From a checkpoint of a small transformer trained on Wikipedia: 9 layers, 2 heads of 64.
Each number is 200 + 20 x the weight over its row's rms, rounded and kept within 0 to 999. Layers, rows and columns count from 0. The size before them is the row's rms in percent of the matrix's.

# layer 2 attention key, 128x128, rms 0.206, rows 65-70, columns 0-127
063,172,233,235,186,222,201,192,190,243,128,224,196,247,199,174,234,176,196,232,204,218,174,184,213,199,207,185,181,177,195,211,188,202,225,167,188,204,197,160,226,161,196,220,179,177,217,191,206,193,218,161,175,180,201,198,186,230,202,212,186,185,196,207,231,216,211,215,181,201,193,207,215,199,194,216,192,212,211,208,193,229,161,196,226,195,212,204,193,191,203,196,223,191,199,205,221,189,202,201,160,168,219,206,198,186,221,146,178,207,164,217,189,199,194,200,208,189,197,188,182,216,190,170,188,200,204,203,180
080,212,178,235,226,196,206,232,195,208,203,215,202,210,206,203,198,167,178,217,219,213,210,172,199,186,195,224,211,201,219,210,205,235,204,195,177,192,194,242,162,209,204,175,186,174,201,184,218,206,183,234,193,184,234,185,190,204,193,162,193,180,150,214,167,228,207,197,177,221,226,170,182,185,186,181,209,190,192,184,208,230,197,244,181,182,209,178,232,181,215,209,168,194,179,187,202,221,172,178,195,184,208,196,234,186,206,219,195,211,224,234,189,221,176,210,246,159,209,198,188,204,218,197,197,238,213,230,198
085,202,252,217,226,154,184,190,192,238,199,186,193,191,196,215,199,191,180,233,233,176,190,176,200,228,224,215,202,208,190,174,211,187,209,190,191,214,192,198,189,197,166,161,190,182,224,229,220,177,205,216,201,203,218,171,177,176,173,203,179,220,188,219,173,209,191,229,209,227,221,177,208,203,216,248,241,170,214,210,225,172,189,202,203,227,208,222,228,191,176,210,181,200,192,215,203,178,200,195,173,182,200,197,233,154,166,183,178,210,191,189,220,205,199,221,197,223,204,188,226,189,221,205,212,181,178,215,179
090,210,177,185,199,169,239,213,240,199,227,209,143,204,194,213,216,182,201,183,159,178,229,207,190,211,219,242,214,182,210,216,202,179,229,196,208,209,197,215,207,192,189,182,190,215,227,225,217,220,193,210,229,231,209,210,181,183,207,177,190,230,206,205,209,206,205,165,197,180,241,162,246,213,183,201,218,182,193,207,173,197,188,204,190,213,183,179,245,180,186,192,230,241,163,204,198,185,190,206,205,194,194,170,215,215,233,208,195,177,204,207,178,175,191,181,195,208,200,182,231,191,189,166,201,208,196,227,214
082,174,187,208,181,198,183,169,209,222,181,215,202,160,243,172,210,207,191,179,227,207,169,221,209,230,180,178,193,180,203,204,185,230,193,175,218,227,193,228,207,176,225,196,200,198,205,226,200,182,184,193,230,180,215,198,156,213,197,188,226,211,244,184,183,191,189,195,215,203,233,154,192,183,204,196,229,225,215,216,197,192,185,205,193,189,214,212,180,196,224,204,241,203,232,183,196,187,231,225,200,209,191,205,199,178,211,213,216,198,194,187,208,197,171,231,201,234,159,171,182,214,157,172,211,196,199,211,240
081,172,236,200,198,190,205,201,182,205,215,195,165,186,209,198,223,186,220,210,215,166,206,215,205,211,202,179,197,170,213,220,205,214,209,233,215,210,189,216,192,170,199,216,185,190,195,228,198,233,167,179,177,177,196,230,198,195,174,213,178,234,191,182,180,192,187,156,199,198,210,202,223,177,217,213,179,202,238,196,157,216,174,183,164,219,195,177,224,206,212,215,235,179,199,224,163,199,200,218,193,177,195,178,181,184,203,189,197,207,229,183,214,154,215,152,160,205,234,175,199,214,162,199,205,221,205,213,199
# layer 2 attention query, 128x128, rms 0.203, rows 66-70, columns 0-127
093,174,211,204,170,220,197,183,187,224,232,196,216,157,181,198,179,224,202,191,203,201,182,195,186,175,221,219,204,213,167,200,213,228,215,191,211,207,195,205,230,234,205,142,199,176,201,176,204,200,176,170,217,221,215,208,208,212,212,200,171,196,176,184,217,180,207,210,175,233,171,219,188,214,203,195,206,174,221,202,198,168,205,202,167,184,188,208,216,226,197,198,213,221,222,236,182,196,230,215,208,174,202,176,214,205,206,188,200,191,226,208,207,140,201,165,203,194,207,179,190,187,222,198,247,194,261,208,207
091,238,170,219,218,212,187,172,182,167,181,179,219,211,216,164,164,202,219,183,202,176,212,207,247,232,181,204,194,204,208,181,218,241,188,190,213,199,202,204,194,197,202,214,202,211,174,198,211,201,222,202,221,221,167,224,224,175,177,209,199,170,225,171,222,193,218,158,226,216,204,209,211,183,215,224,181,211,190,199,203,177,209,152,190,239,223,194,193,213,217,204,221,222,180,179,185,226,229,215,168,177,172,179,174,211,187,186,208,195,236,202,218,207,226,185,163,225,210,215,196,186,189,215,197,204,189,205,173
085,154,201,189,206,204,176,182,177,216,198,180,201,182,204,198,185,228,201,182,201,229,181,214,177,203,202,191,192,203,206,199,211,216,229,205,176,218,208,188,186,185,198,225,241,176,173,175,184,183,178,220,203,187,231,173,171,205,191,189,168,189,209,185,191,255,207,190,213,174,220,215,204,213,198,234,217,204,188,198,187,186,197,206,215,158,194,197,148,185,199,197,192,212,170,182,214,232,175,208,170,230,165,170,204,193,224,194,179,174,197,187,197,215,229,203,179,250,233,171,212,220,204,195,200,216,242,189,186
102,233,227,187,210,196,139,230,181,174,175,186,236,187,199,202,180,167,220,199,218,196,197,206,215,207,188,219,200,206,183,236,213,205,184,210,241,202,191,188,192,220,211,197,202,207,191,188,225,193,219,184,174,230,184,207,174,196,182,202,197,195,206,190,207,175,240,193,198,224,192,201,214,175,212,188,232,206,195,198,249,203,192,190,160,211,219,217,180,201,200,186,202,232,197,183,202,171,197,187,227,211,187,228,170,177,174,241,189,200,220,194,206,198,213,159,201,189,201,242,197,151,161,229,173,202,199,183,201
079,217,192,203,207,223,202,194,226,196,204,152,182,204,209,204,226,219,187,187,178,190,189,177,185,195,171,184,217,217,215,197,184,193,218,224,201,199,205,170,184,215,181,241,201,192,194,188,190,212,203,191,203,201,193,193,184,201,207,186,175,224,201,204,200,181,202,212,238,185,188,156,229,204,172,237,198,224,208,196,224,194,199,201,190,205,222,241,194,196,214,232,159,232,180,218,185,255,205,222,187,186,180,203,235,222,196,234,193,183,189,180,202,237,243,170,223,215,223,218,191,193,212,173,200,178,239,231,161